config = dict(
    num_hidden_layers=13,
    hidden_size=448,
    num_attention_heads=7,
    num_key_value_heads=7,
    head_dim=64,
    intermediate_size=1792,
    vocab_size=10765,
    hidden_act='squared_relu',
    norm='rmsnorm',
    norm_place='pre',
    norm_eps=1e-06,
    positions='rope',
    rope_theta=10000.0,
    rope_fraction=1.0,
    qk_norm=True,
    attn_scale=0.147,
    bias='none',
    tie_word_embeddings=False,
    parallel_block=False,
    extras=['local attention windows', 'shifted keys', 'exclusive self-attention', 'value embeddings', 'value residuals', 'hashed n-gram embeddings', 'a smear gate', 'learned residual scales', 'skips across layers', 'capped logits'],
    init='uniform',
    init_std_qkv=0.0305,
    init_std_o=0.0,
    init_std_up=0.0305,
    init_std_down=0.0,
    optimizer='muon_variant',
    learning_rate=0.00325,
    beta1=0.95,
    weight_decay=0.076,
    lr_head=0.00537,
    warmup_steps=0,
    schedule='cos',
    final_lr_fraction=0.03,
    batch_tokens=65536,
    max_seq_len=768,
    doc_mask=True,
    train_tokens=289700000,
    max_steps=4421,
    dataset='wikipedia_en',
)
Each number is 128 + 24 x the weight over its row's rms, rounded and kept within 0 to 255. Layers, rows and columns count from 0. The size above them is the row's rms in percent of the matrix's.

# layer 10 attention key, 448x448, rms 0.0826, rows 262-314, columns 128-191
size [ 69  68  62  63  68  70  72  69  77  69  75  76  71  76  76  77  79  74  80  85  96  95  98 117 115 127  93  95  91 101  93 112 103 101 114 123 104 111 117 105 127 104 112 103 119 101 114 108 102 100 108 114  99]
[[ 83 138 122 147 116  98 105 141 147 119 134 163 124  87 172 152 127 116 119  93 127 115 145 126 128 110 141  76 116 114 101 112 136 102 123 150 138  93 131 120 133  95 108 144 147 155 140 121 134 127 118 119 100 113 146 120 109  96 164 130 133 122 107 154]
 [138 147 118 136 145 132 112 161 130 131  91 120  76  86 139 147 102 111 118 126 111 137 149 141 122 146  97 123 150 155 102  96  86 155  79 125 121  58 131 123 129 100 131 125 136 160 136 120 159 117 148 110 143 135 159 113 127 139  94 100 140 136 135 111]
 [140  96  91 139 150 151 108 184 122 145 123 113 121 136 123  91 171 128 151 137 118 130 159 117 112  56 125 108 194 125 116 140 128 161 114 167 104 169 103 150 113 109 107 149  66 129 146 142 118 117 116 122 127 101  89 132 138 153 108 116 108 115 119 118]
 [116 100 132 126 104  79 162 109 143 118 140 112  93 148 139 123 126 114 141 175 103 134 142 110 135 110 123 139 145 133 127 182 162 129  96 145 171 130  91 163  88 111 141 133 112  99 148 105  78 110 139 134 113 146  87 149 117 139 142 139 135 121 168 193]
 [112 155 156 127 113 135 192 165 103 133 120 144 136 133 100 150 110 129 122 117 129 140  99 162 147 145  98 105 143 136 146 156 105 127 153 144 126 157 134 111 105 118 160  94 146 150 135  79  96 115 139 150 149 128 150 124 106 127 128 164  95 111 144 118]
 [104 126 129 100 115 143 110 119 169 121 134 116 124 110 127 102 137 157 136 126 110 131 123 148 126  91 202 126 135 151 124 123 178 137 152 148  91 137 136  91  97 119 104  81  64 140 154 144 139 144 133 120 148 155 106 112 102 145 135  98 148 155  97 129]
 [115 160 120 153 157 134 135  81 128 134 112 168  90 140 146 125 172 118 120 126 148 134 103 131 113 119 113  88 100 130 109 138 166  98 135 143 102 132 124 134 127 131 144 115 148 133 112 134 118 102 114 137 110 101 163 127 151 151 110 141  86  98 170 160]
 [ 92  83 144 116 131  88 125 119 159  96  90 131 104 129 108 124 146 110 128 114 160 113 103 162 149  96 128 100 127 108 115 132 134 127 138  87 132 116  55 147 137 159 115 150 133 131 157 134 115 144 107 100 103  90  75 117  81 112 134 105 122 142 118 104]
 [103  86 181 124 135 181 128 124 128 103 111 161 145  86 130 107 120 131 120 143 182 125  81 145  98 144 123 106  76 117 135 134 135 146 184 131 116 150 121 112 106 145 113 144 117 131 130 156 112 125 178 110 113 167 138 137 117 126 102 129 129 138 148  92]
 [108 141 103 182 121  88 129 137 113 134 126 117 106 152 166  88  98 179 104 146 142 147 119 120 130 179  61 117 102 123 154 124  98 123 120 114 138 158 145 128 106 158 163 122 127 161 147 101 144 105 110 148 151 138 143 150 123 106 137 120 142 115 118 129]
 [174 103 107 103 111 109 135 127 131 116  73 124  93 123 134 111 110 103 119 136  78 110 114 108 148 178 143 167 127 109 141 143 145 139 126 141 127 103 125 129 107 115 143  87  94 159 122 125 108 143 145 155 115  83 118 133 135 142 142 143 141 125 109 125]
 [121  95 137  90  94 166 125 117 141  84 158 146 135 141 116 108 120 158 157 114  86 142 133 111 138 103 166 116 100 100 133 135 150 105 126 165  83 100 117 157  63 105 145 134 115 106 109 162 135 134 139 114 160 167 148 103 151 184 145 120 137 150 154 135]
 [205 152 131 147  91 104 129 136 141 125 121 146 123 111 154 119 132 128 124  80 105  89 136 124 101 176 144 132 163  90 160 137 157 129 116 147 106 106 115 170  85  95 114 131 112 136 141 115 128 144 167 174 130 117 134 101  99 102 120 109 157 153 116 130]
 [112  98 139 147 135 187 111 136 112 104 116 120 148 142  78 109 162 133 168 124 100 164 101 126 127  73 128 109 140 120 156 137 143 136 123 184  90 109  98 102 102 106 134 203 131 103 100 159 158 117 139 123 120 168 108 120 138 129 110 158 150 110 132 146]
 [110 153 137 127 108 140 144 122 150 165 145 148 122 124 121 113 144 126 131 140 151 121 105 111 136 156 137  66 117  65 129  95 127 122 122 140 153 105 101 117 144  84 142 135  94 131 117 144 152 132 151 141 102 101 128  90 183 134  94 136 129 121 106 127]
 [104  94 139 127 144 185 146 111 194  97  95 124 138 157 106 104 140 126 168 160 141 150 106 163 126  83 167 148 126 164 115 139 155 147 158 145 107 122 110 112 158 119 131 158 150 110 166 121 132 132 106 105 128 151 123 113 123 115 102 148 147 122 116 124]
 [139 127 166 152 110 138 125 167 113 123 137 120 134 100 103 133 127 136 129 103  76  90 137 108  98 131 118 116  86  98 123 121 140 132 113 180 105 119 141 149  80 134 104 133 121 154  67 179 170 133 188 123 127 143 153 126 137 121 118 127 182 137 127 114]
 [ 59 138 149 118 159 148 138 111 146 124  96 135 128 137 151 131 114 153 146 137 153 185  91 136 144 103 153  98 128  79 133 146 130 116 134 137 150 135 146 140 157 139 142 147 129 113 141 133 174 130 131 107  91 111 128 116 110 177  78 161  80  83 133 101]
 [128 148 182 105 154  85 144  93 123 106 122 188 147 100 133 124 119 148  97 133 126 133 123 149 154 140 117 142 115 109 142 133 139 140  90 136 121 123  89 165 153 151 111 124 113 139 160 133 157 102 141 147 115 100  89  73 103 151 163 135  96 129 138 117]
 [184 149 107 129 106 116 144 133 153 142 167 107 109 102 143 132 151 121 100 104 148 125 103 109 132 149  98 131 137 151 153 117 109 100 153 103 117 112 130 145 113 153 127 158 123 106 125 116  94  88 122 103 108 110 124 112 153 128 143 144 107 142 161 152]
 [111 153 122  87 132 118 124 149 128 108 123 141 116 100 119 116 154 132  81 123 134 140 121 156 180 120 126 123 118 137 148 129 158 152  94 113  93  95 109 101 142 122 130 138 145 119 161 114  90 110 133 104 125 135 127  96 135 142 155 156 133 144 126  94]
 [130 173 124 149 118 151 124 112 167 120 106 137 117 109 139 121 155 128 132 120 112  99 124 143 104 153 104 147 134 162 168 125 145 129 136 160 146 145 127 135  95 127 176 181 137 139 125 139  70 111 114 137  99 123 130 143 154 123 149 108 161 164 137 171]
 [176 139 120 158  88  82 119 124 118 128 176 112 142 119 109  94 138 115  99 115 103 111 116 104  98 155 105 149 116 119 116 100 125 133 117 136  98 123  86 144  94 103  91 102 120 103 126 145 151  84 186 143 158 128 136  92 132 103 144 112 143 189 139 157]
 [150 115 121 111  88 107 100 137 120 107 189 118 126 131  95 148 115 132 106  78 154 109  99 117 109 157 117 104 114 118 112  99 141 148  72 137  88  95 124 123 100 147 113 150 126 139  65 174 138  97 178 141 146 141 132  69 160  99 145 120 135 163 158 106]
 [159 124 128 166 114  72 136 126 126  77 170 166 137  96 129 147 127  96 135  83 153 134 141 131 120 129 125 158  89 107 103 143 113 148  92 124 111  91  98 151 122 112 113  88 107 154  99 151 143 137 135 150 157 110 106 135 134 105 180 136 107 106 134 188]
 [176 135 121 156 133 125 186 120 143 123 154  92 103  92 152  56 161 114 103 109  96  96 138 145 126 137 108 156 105 106 152 124 100 153 168 155  78 149 105 156 102 104  49 131 148 131 135 170 129 124 165 158 103 104  95 177 121 138 146 139 134 141 157 144]
 [ 37 184 155 114  93  86 103 139 153 156 100 155 101 137 179 159 131 163 142  75 154 119 111 100 133 132 117 143 117 137 121 100 133 130 131 155 164 133 170 163 106 148 152 134 153 135 166 128 151 107 144 168 142 112 149 128 117  66 119  76 111 138 105 148]
 [113 129 151 138 136 123 106  99 135 115 104 136 138 136 140 129 116 128  88  86 166 122 132 185 121 131 135 109 135 140  91 126 160  94 123 149 133 102 117 133 125 108 120 124 149 135  99 132  91 121 151 160 127 104 131 123  90 146 139 125 117 112 135 114]
 [123 127  96 185 108 125 141 123 100  82 145 117 123 115 131 113 138 142  99 126 122  94 128 130  92  99 131 115  84 145 131 130 136 153 133 118 115 138 146  91 119  82 116  94 119 123  80  72 165 133 160 113 108 102 110 130 136 102 129 132 167 146 142 132]
 [127  99 162 102 120 108 139 126 143 102  73 168 126 145 136 190 149 117 171 126 130 151 123 119 124 118 151 167 107 100 123 145 136  80 114 155  68 121 146 133 161 172 146 138 148 176 127 141  94 152 162 136 151 138 137 150 114 108 128  97 152 150 123 144]
 [132 105  98 134 138 115  69  95 146 132 124 127 123 121 131 129 162 140  76 167  75 144 117 146  92 105 178 158 125 126 112  84  86 165 103 112 141  95 150 100  81  73 135 127 153 125 149 125  84 126  83 112 114 141  88 143 172 122 145 132 128 133 123  97]
 [135 140 128  88 103 141 124 101  91 135 144 126 151 117 135 152  87  75 110 110 138 106 119 107 139 131  85 149 157 152 114 139  96 142 136 151  96 119 120  89 115  72 163 151 133 105 120 107 169 182 127 162 154 100 146 128 129 117 124 112 117 138 145 150]
 [144 113 170 138 147 102 187  92 133 139 162 133 145 125 110 111  94 107 124 117 148 123  86 128 146 163 143 130 164 138 126 137  85 111 190 144 133 109  70  80 127 112 106 163 105  86  95 101  78 121 128 109 141 149 133 147 128 182 164  89 122 109 127 109]
 [115 127 106 135 139  73 104 116 125 105  98 112 110 138 169 158  96 141 135 123 108 148 115 113  96 143  81 145 103  81  92  94  83 119 133 154 121 115 135 135  97 122 125 121 140  95  61 136 135 136 138 147 106 139 152 106 150 153 134 137  84 104 144 140]
 [154 142 114 118 129 169 123 149 152 139 122  76 130 142 117 139 149 147 136 144 134 124 130 157 129  88 136  87 166  96 143 107 108 115 107 132 105 143 180 117 160 121 101 117  93 125  67 173 145 112 137 133 126 137 135 131 100 104 131 149  99  98 105 145]
 [119 138 131 133 121 116  97 159 142 107 151 114 119 154 152 175 105 111 140 139 160 114 116 101 132 125  94 106 135 143 125 134 143 105  92 117 104 132 134 140 180 179 151 114 112 154 119 165 111 162 102 136 146 125 112 162 128  79 165 135 154 123 114 133]
 [128 119 130 111  94 152 114 112 128 146  75 177  97 121 109 158 104 135 118 167 132 138 116 141 140 139 161 108 124 110 116  85 160 146  97 118 130 172 149 112 139  84 148 150 126  88 126 142 132 102 130 159  82 124 130 122 147  83 130 222 111 148 161  74]
 [ 98 157 119  88 141 104 131 131  81 172 125 108 148 142 136 172 122 110 193 145 128 144 159 147 142  80  96  83 140  94 203 145  95 114 144 118 116 135 161 146 138 197 111 148 123  78 160 191 105  91 127 132 127 117 113 116 136 134 164 137 117  86 132 121]
 [135 114 111 166 129 130 118 105 122 153 153 164 110 117 144  91 120 145 112 175 105 116 144 176 131 119 115 129 167 139 111 132 116 134 124 137 121  89 172 136 109 132 106 137 116 143 133 113 151  94 146 128  82 104 122 105 151 146 150  97 131 127 142 144]
 [ 60 141 128 155 115 110 138 160 131 162 110 130 114 103 100 151 164 127 117 129 155 124 113 164 137  95 131 136 132 125  86 161 119 134 163 124 122 151 155 100 182 122 122 120 138  95 122 151 103 106 102 110 124 117 138 144 163  91 157 140 126 124 146 154]
 [114 164 105 116 117 169 106 161 102 144 152 139 170 121 110  93 138 194  74  97 123 107 128 125 175 108 121 140  88 142 129 134 152 155 156 120 112  98 150 139  72  98 102 114 159  94 104  97 147 122 148 127 106 114 107  93 148 139 120 146 110 120 101 130]
 [138 165 140 146 112 130 151 118 116 122 147  96 130 178 150 144 143 114  78 166 106  95 158 129 124 105 135 132 142 143 139 136 130 134 163 182 119 124 166 103 119  89 110  84 109 130 129 108 134 148 153 120 132 177 131 129 161 136 150 129 111  95 132 116]
 [130 112 128 146 125 150 170 128  94 127 158 152 107 133  86 118 105 144  89 103  63  90  93 143 107 127 137 147  97 141 141 131 122 148 151 170 121 129 162 139 129  61 146 132 111 116 127 100 144 109 180 123 119 129 136 140 114 108 112 124 102 170 100 130]
 [122 128 127 174 163 114 138  95 146  89 138 141  83 110 114 129  92 148  92 102 127 111 138 174 133 107 129 102 136 115 133 177 142 153 152 145 117 134 148 133 107 140 123  86 137 133 122 146 143 163 137 122 108 125 115 124 110 168  98 119 123 100 123 135]
 [108 135 164 118 110 153 143 124 134 132 164 120 169 131 143  96 146 129 109  87  63  96 135 169 144 127 147 153  99 118 132 119 162 160 134 120 140 124 153  91 130  93  93 111 114 141 107 125 171 147 119 108 105 129 112  83 188 125 103 151 110 108 131 103]
 [142 129 120 121 135 150 172 140  87  65 120  93 151  99 141 111 123 160  62 150 137 117 114  96  75  85 133 142 111 110 151  72 137 135 141 142 106 170 132 132  90 100 116 168 145 102 118 122 139 142 150 107 129 163 134 134 154 147  98 115 142  80  96 134]
 [174 135 149 110 137 118 146 140 132 130 128 116 122 149 125 106 133 161 148  82  92  91 113 139 138 112 157 117 100 137 158 115 125  93 112 108 101 144 165 128 121  97 125 124 105 111 124  75 121 146 134 152 124 124 159 125 170 112 108 138  65 182 100 142]
 [158  98 105 118 148 127 115 142 142 148  97 157  81 107 142 122 107 125 141 108 157 121 141 125 100 102  93  85 155 134 147 127 112 102 114 122  94 129  93 129 157 129 132 152 116 123 107 144  95 110 132 149 133 124 142 159 137 134 122 130 140  89 108 134]
 [136 118 116  94 167 141 115 105 160 180 141 106 109 118 120  89  97 129 111 165 141  92 123  85 116 101 119 112 130 141 102  79 138 125 133 106 117 145 122 126 119 148 126 142 125  92 140 130 134 149  90 129 127 118 195 114 146 131 147 117 113  93 133 107]
 [186 128 125  95 139 128 128 120  93 112 108 137 103 128 151 131 139  71 154 172 151 179 124 142 158 167 140 146 158 130 136 145 125 128 132 102 127 154 110 120 128 199 170 174 125 145 118 102 157 115 193 151 116 129 152 140  91 137 118 122 134 138 174  91]
 [133 116 103 131 102 115 144 118 115 127 118  95 139 109 116  96 128  92 121 115 101 109 132 132 164 123 112 168 102 114 172 148 101 125 122 122 169 131 133 129 138 122  86  95 121  86 101  88 185 112 114 114 120 161  74 105 115 128 116 118 102 137 126 120]
 [165 149 131  94 123 137 157 109  88 100 123 130 169 125  92 179 136 107 164 144 146 150 131 147 165 131 148 145 146 138 109 144 147 115 122 121 148 141 134 144 166 127 166 137 113 110 121 175  95 127 129  88 101 163 119 122  78 111  90 161 117 143 126 114]
 [115 152 110 131 133 155 127 144 130 100 154 130 184 144 166 112 136 109 109 153 122  88 124  86 118 122 133 148  84 108 120 104 143 167 115 146  99  78 160 102 133 110 123 154 122 121 106 178 164  81 178 131 117 126 106 119 135  99 167 139 173 123 145 113]]
# layer 10 attention query, 448x448, rms 0.0819, rows 263-314, columns 128-191
size [ 78  74  72  74  74  76  76  79  87  81  73  80  79  90  89  88  91  91  94 112  99 112  92 111 114  96  93  99  91  95  97 107 107  99  96 102 108 102 100 110 108 114 107 117 100 106 112 105 108 108 104 103]
[[153 125 133  98 113  83 136 168 143 130 127  86  93 143  90 111 176 105 149 132 155 129 117 171 116 145 141 116 158  89 144 121 107 143 134 115 109 168 123 172 141 117 118 114 121 151 101 127 157 109 136 111 140  90 141 131 143 116 115 125 157 122 109 116]
 [137 160 142 154  74 134 163 116 154 125 173 139 127 114 130 116 128 150 116 145 126  84 147 137 174 120 150 196 101 118 170 116 127  80 100 128 126 131 154 152 142 149 114 121 147 130 105 133 130  99  85  91 146 129 136 119 126  90 103 123 162 104 143 150]
 [112 125 134  92 102 134 131 118 110 125 174 148 150 118 118 145 153 111 100 157 157 124 143  95 140 120 152 120 103 122 120 122 101 101 152  76 114 135 136 129 131 155 166  96 120 130 110 151 118 151 104 137 135 138 106 170 175 143 139 115  97 105  82 138]
 [117 176 109 173 129 126 133 112 149 101 133 138  78 122 134 132 126 110  93 150 125 117 114  87 101 120 179 129 112 113 129 140 124 155  95 143 122 111 157 148 115 128 119 105 107 130 130 101 134 149 116  96 122  78 129 100 140 111 148 119  85  76 126 104]
 [120 112 128 141 148 108 121 180 125 112 118 143 136 149 120 135 173 102 149 143 100 155 118 102 117 118  77 131 102 149 148 120 147 123 153 112  82 157  86 148 133 133 176 160 120  95 137 185 142  94 149 110  56 160 127 171  81 113 139 172 110 135 152 103]
 [145 118 127 131 147 174  93  93 138 131 153 140 147 140  93 132 100 115 127 157 140 107 171 109 131  68 145 131 149 154 116 145 156 143 114 149 127 127 141 135 103 176 109 123 116 107 135 113 155 101 122 139 162 107 134 142  82 155 127 137 155 124  85  92]
 [147  97 108 158  88 129 106 192 114 155 115  96 139 141 178 122 156 170 115 139 137 109  99 139 147 112 114 125  88  98 112 129 151 124 152 134  95 114 142 124 184 130 165 116 151 112  94 117 104 111 112 122 123 132 127 120 154 171  86 125 127 122 120 102]
 [142 111 124  86 144 101 119 129  94 154 134 121 197 162 125 157  77 118 148 111 128 138  96 126 111 150 115 116 146 145 127 143 153 145 139 150 135 112 111 121 138 144 157 142 122  92  67  97  78 132 116 127 158 154 124 148  67 150 133 128 144 151 141 172]
 [173 150 160 138 134 115 104 134 198 132 122  66 165  87  91 126  74  98 146 105 113 124  93  94  89 146 100 158 121 131  95 136 165 148 129 163 125 149 175 133 141 145 100 132 105 116 156 123 125  94 162 124 127 143 136 100 107 136 124 137  98 179 114 106]
 [ 98 147 121 179 150 136 122 105 120 119 135 147 104 138  95 128 163 151 124 140 103 158 156  84 162 135 160 136 114 106 108 104 115 171 104 154  81 101 129 127 127 116 126 108 139 168 112 112 154 127 143  68  82  90 138 133 125 120  70 113 106 159 135 127]
 [158  89 102 109 105 126 143 193 118 162 105 116 124  82 124 109 163 120 109 128 149  94 133 153 124 144 109 146 150 155 149  81 135 151  64 130 106 132 107 101 112  68  97 134 101 123 118 162 126 117 115  99 128  85 116 146 156 128 132 117 128 143 110 148]
 [108 102 132 145 132 128 128 106 104 150 130 152 140  87 144 139 175 119 153 142 121 120 135 142 169  93 146 180 128  97 137 119 130 108 126 131 111 122 127 122 124 166 108 117 124 154 148  87 143 143 108 125 104 114 127 123 166 113 132 125 161 125 117 115]
 [131 104 104 146 120 164 167 136 132 162 167 124 161 104 170 143 114  78 115 164 156 132 126 132 110 156 159 126 120 123 158  89  90 128 117 126 155 141 148 128 154 167 137 172 128 115 127 136 107  96 150 140 121 141 114 116 144 143 133 112 155  91 130 176]
 [110  75  84  98 155 154 154  97 126 165 141 145 121 139  93 102 156 129 159 170 185 147 117 149 129  84 120 148 147 177 122 121 142 137 107 156 115 147 114 122 129 152 175 103 113 119 133 141 135 141 110 130 116 127 140 130 160 128 110 111 170 183 143  92]
 [139 114 123  93 150 128 123 124 141 125 104  89 126 145 141 178 153 102 156 114  86 147 113 143 123 120 118  98 129 134 122 144  97 106 123 117 122  73 171  88 148 180 126 150 110 137 141 116 100 157 144 112 154 117 129 153 119 114 149 173 132 118 108 155]
 [115  48 110 137 163 153 162  97 182 170 140 138 130 109 121 142 142  98 150 129 121 105 122 131 186 124 159 152 127 148 155 120  98 155 109 134 157  98 168  89 106 164 152 111 120 108 109 166 153 140 133 103 159 108 143 128 165 103  91 130 161 142 155 126]
 [137 102 128 132 101 101 109 152 159 138 108 124 149 123 139 170 111 103 134  70 151 183 114  99  94 146 109  92 137 164 133 124 120 112 172 115 109 108  98  96 160 144 108 160 146 126 145 146 111 141 139 140 195 142 164 115 105 127 157 132 117 108 144 166]
 [130 146 180 169 105 138 111 154 101 166 155 140 121 127 155 123 148 156 117  85  79 159  99 102 122 115 140 144 116 160 116 135 153 145 162 140 148 153 108  96 113 117 124 118 115 134 129 152 146 138 137 146  91 106 147 140 154 168 107  79 117 113 118 181]
 [170 119 130 149 110 141  94 167 123 110 111 123  93 137 127 136 121 188 176 200 116 144 125 112 100 113 142  96 134 133 101 111 133 138 148 115 122 129 140 145 116  91  78 165 105 117 120 133 135 106 116  76 104 196  98 104 137 116 120 122 126 135 113 158]
 [130 116 141 185 114 109  84 134 113 131 142 135 108 137 127 118 138 144 115 143 110 137 133 142 113 110 134 158  67  98 134 128 166 128 112  92 132 109 152 143 107 106  85 123 131 155 151 157 130  85 121 144  97 144  92 126 167 102 142 141 119 150 116 163]
 [157 106 132 108 129 131 150  93 106 102 130 100 103 143  92 120  88 117 137 157 105  74 160 142 142  94 137 112 156 134 157 116 102 133 127 130 137 180 145 113 149  98 161 114 141 124 130 100 132 160 142 147 182 140  88  94 146  99 111 126 121 158 160  70]
 [115 111 140 131 151 180 109 114 112 170 108 128 142 120 139 105 148 150 124 152  95  78 132 138 151 105 162 184 140 120 127 101 130 163 131 146 151 150 162 189 117 137 138 172 133 111 141 144 125 112 122  81  82  98 140 179 138 156 107 139 113 125 138 109]
 [111 114 106 125 120 119 156 121 144 120 113 148  99 130 125 177 133  88 170  88 172 117 121 119 156 168 120 105 152 143 143 125 140 113 141 100 110 113 124  92 116 152 131 123 122 118 111 155  77 155 124 130 158 142 168  84  90 146 132 124 158 125 149 128]
 [140 135 150 155 121  90 143 100 152 155 169 124  78 123 131 109 132 158 106 125 114 134 136 136 121  95 124 133 112 115 117 156 120 136 113 133 125 137 108  97 114  90  86  77 107 148 132 124 173 139 164 132  97 157  93 126 151 109 119 111 150 135 147 142]
 [122  92 121 141 111  80 109 141 170 130 123 134 124 154 118 133 135 111 140 149 105 162 111 111 100 145  86 132  85 127 127 141 128  74 124 108  85 114 110 138 108 172 121 149 118 168 117 116 132 112 136 113 146 135 147 106 127 111 145 162 149 124 107 153]
 [116 124 127  81 146 139 136 142 117 117 130 109 124 146 122 144 133 102 120 124 169 118  94 130 135 146 193  95 162 133 111 127 138 101  82 134 132 117 168 101 153 135 107 136 120 131  85 165  62 128 150 138 116 126 118 102 166  98 145 132 124 103 123 149]
 [110  95 128 124 118 147 155  69 118 165  76 111 137 113 112 160 131 114 100  90 145 148  95 137 146 141  86  90 145 146 116  89 130 133 126 109 124 113 120 156 148 131 145 129 124 124 111 161 132 174 123 110 123  69 158 168 125 141 146 141 116 130 132 120]
 [ 72 152  99 118 115  92 134 134 170 106  99 107 127 153 139 167 131 122 166 102 143 139 127 109 105 178 150 118 127 130 106 122 143 110 134 120 144  86 122 139  92 159 152 101 111 131  94 144 133 142 111 177 174  99 164 149 106 126 132  85 161 149 140 169]
 [123 127 117 115 158  87 141  99 165 138 143 122 133 147 132 119 129  99 147 139 143 167 172 120 135 132 104 120 119 121 134 149 142 110 156 145 149  93 119 124 171 167 180  79 145 112 172  95 149 131  95 146 111  90 140 108 128 111 139 100 151 156 129 109]
 [158 106 124 113 117 130 141  84 111  80 151 146 149 115 101 101 130 133 113 150 101 139 123 151 164 110 123 160  90 132 103 139 119 126 140 147 124 137 160 147 124 115 159 117 137 118 122 119 161 127  92 117 104 146 134 127 110 134 103 110 115 112 111 115]
 [149 142 123 124 121 133 123 117  94 150 123 122 115 118 117 114 122 104 132 112 170 102 163 123 160 129  75  89 146 116 167 134 121 136 173 115  94  82 134 138 120 109 111 123 105 111 156 111 107 126 143 137 146 153 107 144 138 129 139 128 155 161 117 125]
 [110  99 148 156 161  84 169 123 119 129 133  83 123 125 103 138 147 116 105 109 122  94 106 150 133 176 123 154 184 108  81 113 142  97 139 155  94 117 110 156 100 114  67 139  76  92 133 162 102  79 132 107 152 152 104 132  98 146 139 134  96 145 136 123]
 [161 128 112 135 141 107  93 151 150 107 105  98 115 127 178 138  84 149 131  98  91 120 118 164 113 129 113 137 116  87 130 122 139 138  80 101 140 143 122 113  90 126 127 146 173 115  91 129 110 134 138 165 141 160 138 107 129 102 118 164  94 131 105 173]
 [132 156 154 152 123 194 151 133 142  89 131 108 151 119 148 115 124 146 128  97 163  97 131 124 161 142  91  79 137 127 172 137 122 120 116 132  90  97 131 159 167 131 139 119  80 154 118 125 134 134 135 151 138 110 140 175 112 117 117 119 123 124 108 136]
 [134 121 106 150 124 125 120 159 130 104 159 120 128 147 151 170 150 145 112 156 100  73 131  89 104 117 138 111 119 102  96 154 126 151  83 150  86 123 123 158 142 143 127 112 141 122 122 141 114 129 106 137 120 159 133 159 141  72 167 143 164 112 112 100]
 [153 114 114 110 130 136 107 109 101 115 136 150 138 166  80 163  92 136  97 167 107 114 157 133 159 167 108 107 126 102  96 136 149 106  89 128 106 142 142 150 130  88 124 155 141 124 131 119 157  98 139 124 122 137 139  83 140 120 132 184 119 132 153  68]
 [114 154 118 138 137 109 129 132 139 137 104 112 136 151 126 182  77  96 144 101 143 114 133 114  85  86 132  90 110 101 170 166 136  90 146 102 169 133  87 129 115 179  92 152  91 129 140 108  74 132 150 138 132 130 115  97 115 137 106 137  88  73 116 147]
 [150  87 124 155 139 132 107 139 108 156 118 128 145 173 143  96  90 103 140 162 150 139 109 160 153 157 103 102 146 114  61 151 162 153 112 150 117 115 144 110 158 132 127 157 104 141 111 126  94 145 167 106  92 167 130 134 125 136 181 123 135 152 145 137]
 [ 96 113 128 100  80 107 112 160 151 135 132 160 130 109 167 114 134  83 137 123 113 129  98 152 143 107 143 110 137 116 113 151 114 124 112  93 130 151 106 135 170 128 126 127 129 121 133 106 111 124 108  87  88 149 138 123 110  86 119 140 122 144 121 132]
 [130 191 115 133 108 185  71 151 132 156 143 119 158 101 138 120 146 199 133 125 132 103 118 125 205  90 134 143 102 133 134 141 151 161 150 132  95 134 110 170 122 104 111 127 141  98 113 110 122 115 105  96 103 124  84 156 130 128 125 103 121  90 111 135]
 [140 135 127 133 117  76 156 172 126 126 166  95 122 183 140 146 131  79 115 119 133 144 124 125 101 144 117 121  98 154 105 150 139  94 155 132 128 124 143 120 119 133 133  65 109  75 153 165 144 144 128 143 147 157 163 127 145 122 115  91 135  68 156 134]
 [150  98 129 135 147 144 135 129  93 139  98 142 108 130 116 124 100 148 116  96  69  96 111 149 133 144 152 170 108 140 159  95 135 140 119 150 108 127 159 158 125 116 164 122 123 125 177 145  91 120 128 140 149 119 148 155 114 168  90 151 116 147 112 131]
 [115 122 116 161 117 146 136 128 135 116 120 134 105 145 134 132 129 120 108 148 162 136 120 125 148 138 119 130 158 118 101 161 141 144 144 124 155 118 122 107 101 144 138 159 138 135 128 130 162 147 116 125 114 139 120 169 121 184 143 114 147  93 150 132]
 [130 106 148 129 136 141 136 111 119 144 159  91 149 111 123 123 119 148 122 152 126  72 156 143 133 102 122 130 146 101 132 129 118 129 137 127 144 161 142  94 129  98 125 149 114 112 137 168 117 165 122  62  80 123  94 139 170  97 133 159  85 124 146  89]
 [163  99 150 134 107 128 136 143  93 120 142  94 118 109 128  93 135 132 112 152 122 114 155 119 107 104 169 173 122 113 100  72 144 114 139 144  75 139 113 160 121  91 167 143 113 120 131 144 104 145 162  85 138 128 122 145 155 165 109 108 169  81  96 123]
 [150 180 143 110 111 112 140 123 147 114 128 176 106 124 113  90 120 134 168 125  95 109 126 142 146 110 153 121 116 158 147 131 112 109 129 145 101 162 136  85 111  98 147 148 145  88 141  97 151 130 126 138 152 102 113 117 166 118 127 100 114 174 111 120]
 [109 143 124 121 121 151 133 174 146 197 142 167  86 127 143 128 160 122 151 106 154 154 137 135  94 147 109  84 152 101 132 163 128 130 107 102  77 156  93 155 171 105 129 118 152 136 131 117 128  85 127 131 115 135 125 137 122 165 163 115 124 112  88 103]
 [118 134 144 144 129 132 114 143 140 183 117 113  81 171 130  67 111 152  84 168 116  91 126 123  91 132 160 104 107 138 120  94  71 116 110 108 158 142 126 112  98 181 122 143 133 128 127 147 146 149  82 121 145 130 159 117 128 101 143 140 112 131 110 134]
 [195 116 109 137 136 123 150 135 111 106 123 148 131 135 131 133 111 128 142 150 116 169 143 124 134 152 130 116 165 127 132 123 161 103 115 146 140 140 105 141 159 168 136 158 165 155  74 124 168 132 215 104 107 131 127 111  57 142  89 126 115 162 151 118]
 [119 102 143 128 102 124 135 132 112 125 117 143 128 130 110 109 137 115 124 163 109  83 117 116 163 142 156 182 150 106 174 123 111 137 140 130 131 176 128 118 114 146 112 129 124 107 135 176 172 111 128 132 150 147 130 146 105 127 111 107 124 136 173 139]
 [126 161 134 124 147  92 126 128  96 142 129 145 121 120 110 155 147  83 149 132 154 160  72 165 195 143 131 110 151 158 144 127 141  89 160 115 155 155 106 135 144 117 155 133 145 129 122  97 113 127  87 111 144 136 169 110  99 104 129 141 138 122 114 138]
 [107 155 146 149 146 134  91 155 135 107 122 116 135 154 152 138 160 123 140 112 149 172 150 116 159 108 134 121 101  92 121 121 157 182 165 141  98  89 114 118 151  94 138 124 131 116 155 150 143 111 170 127 104 169 133 121 146 117 145 113 164 166 117  98]]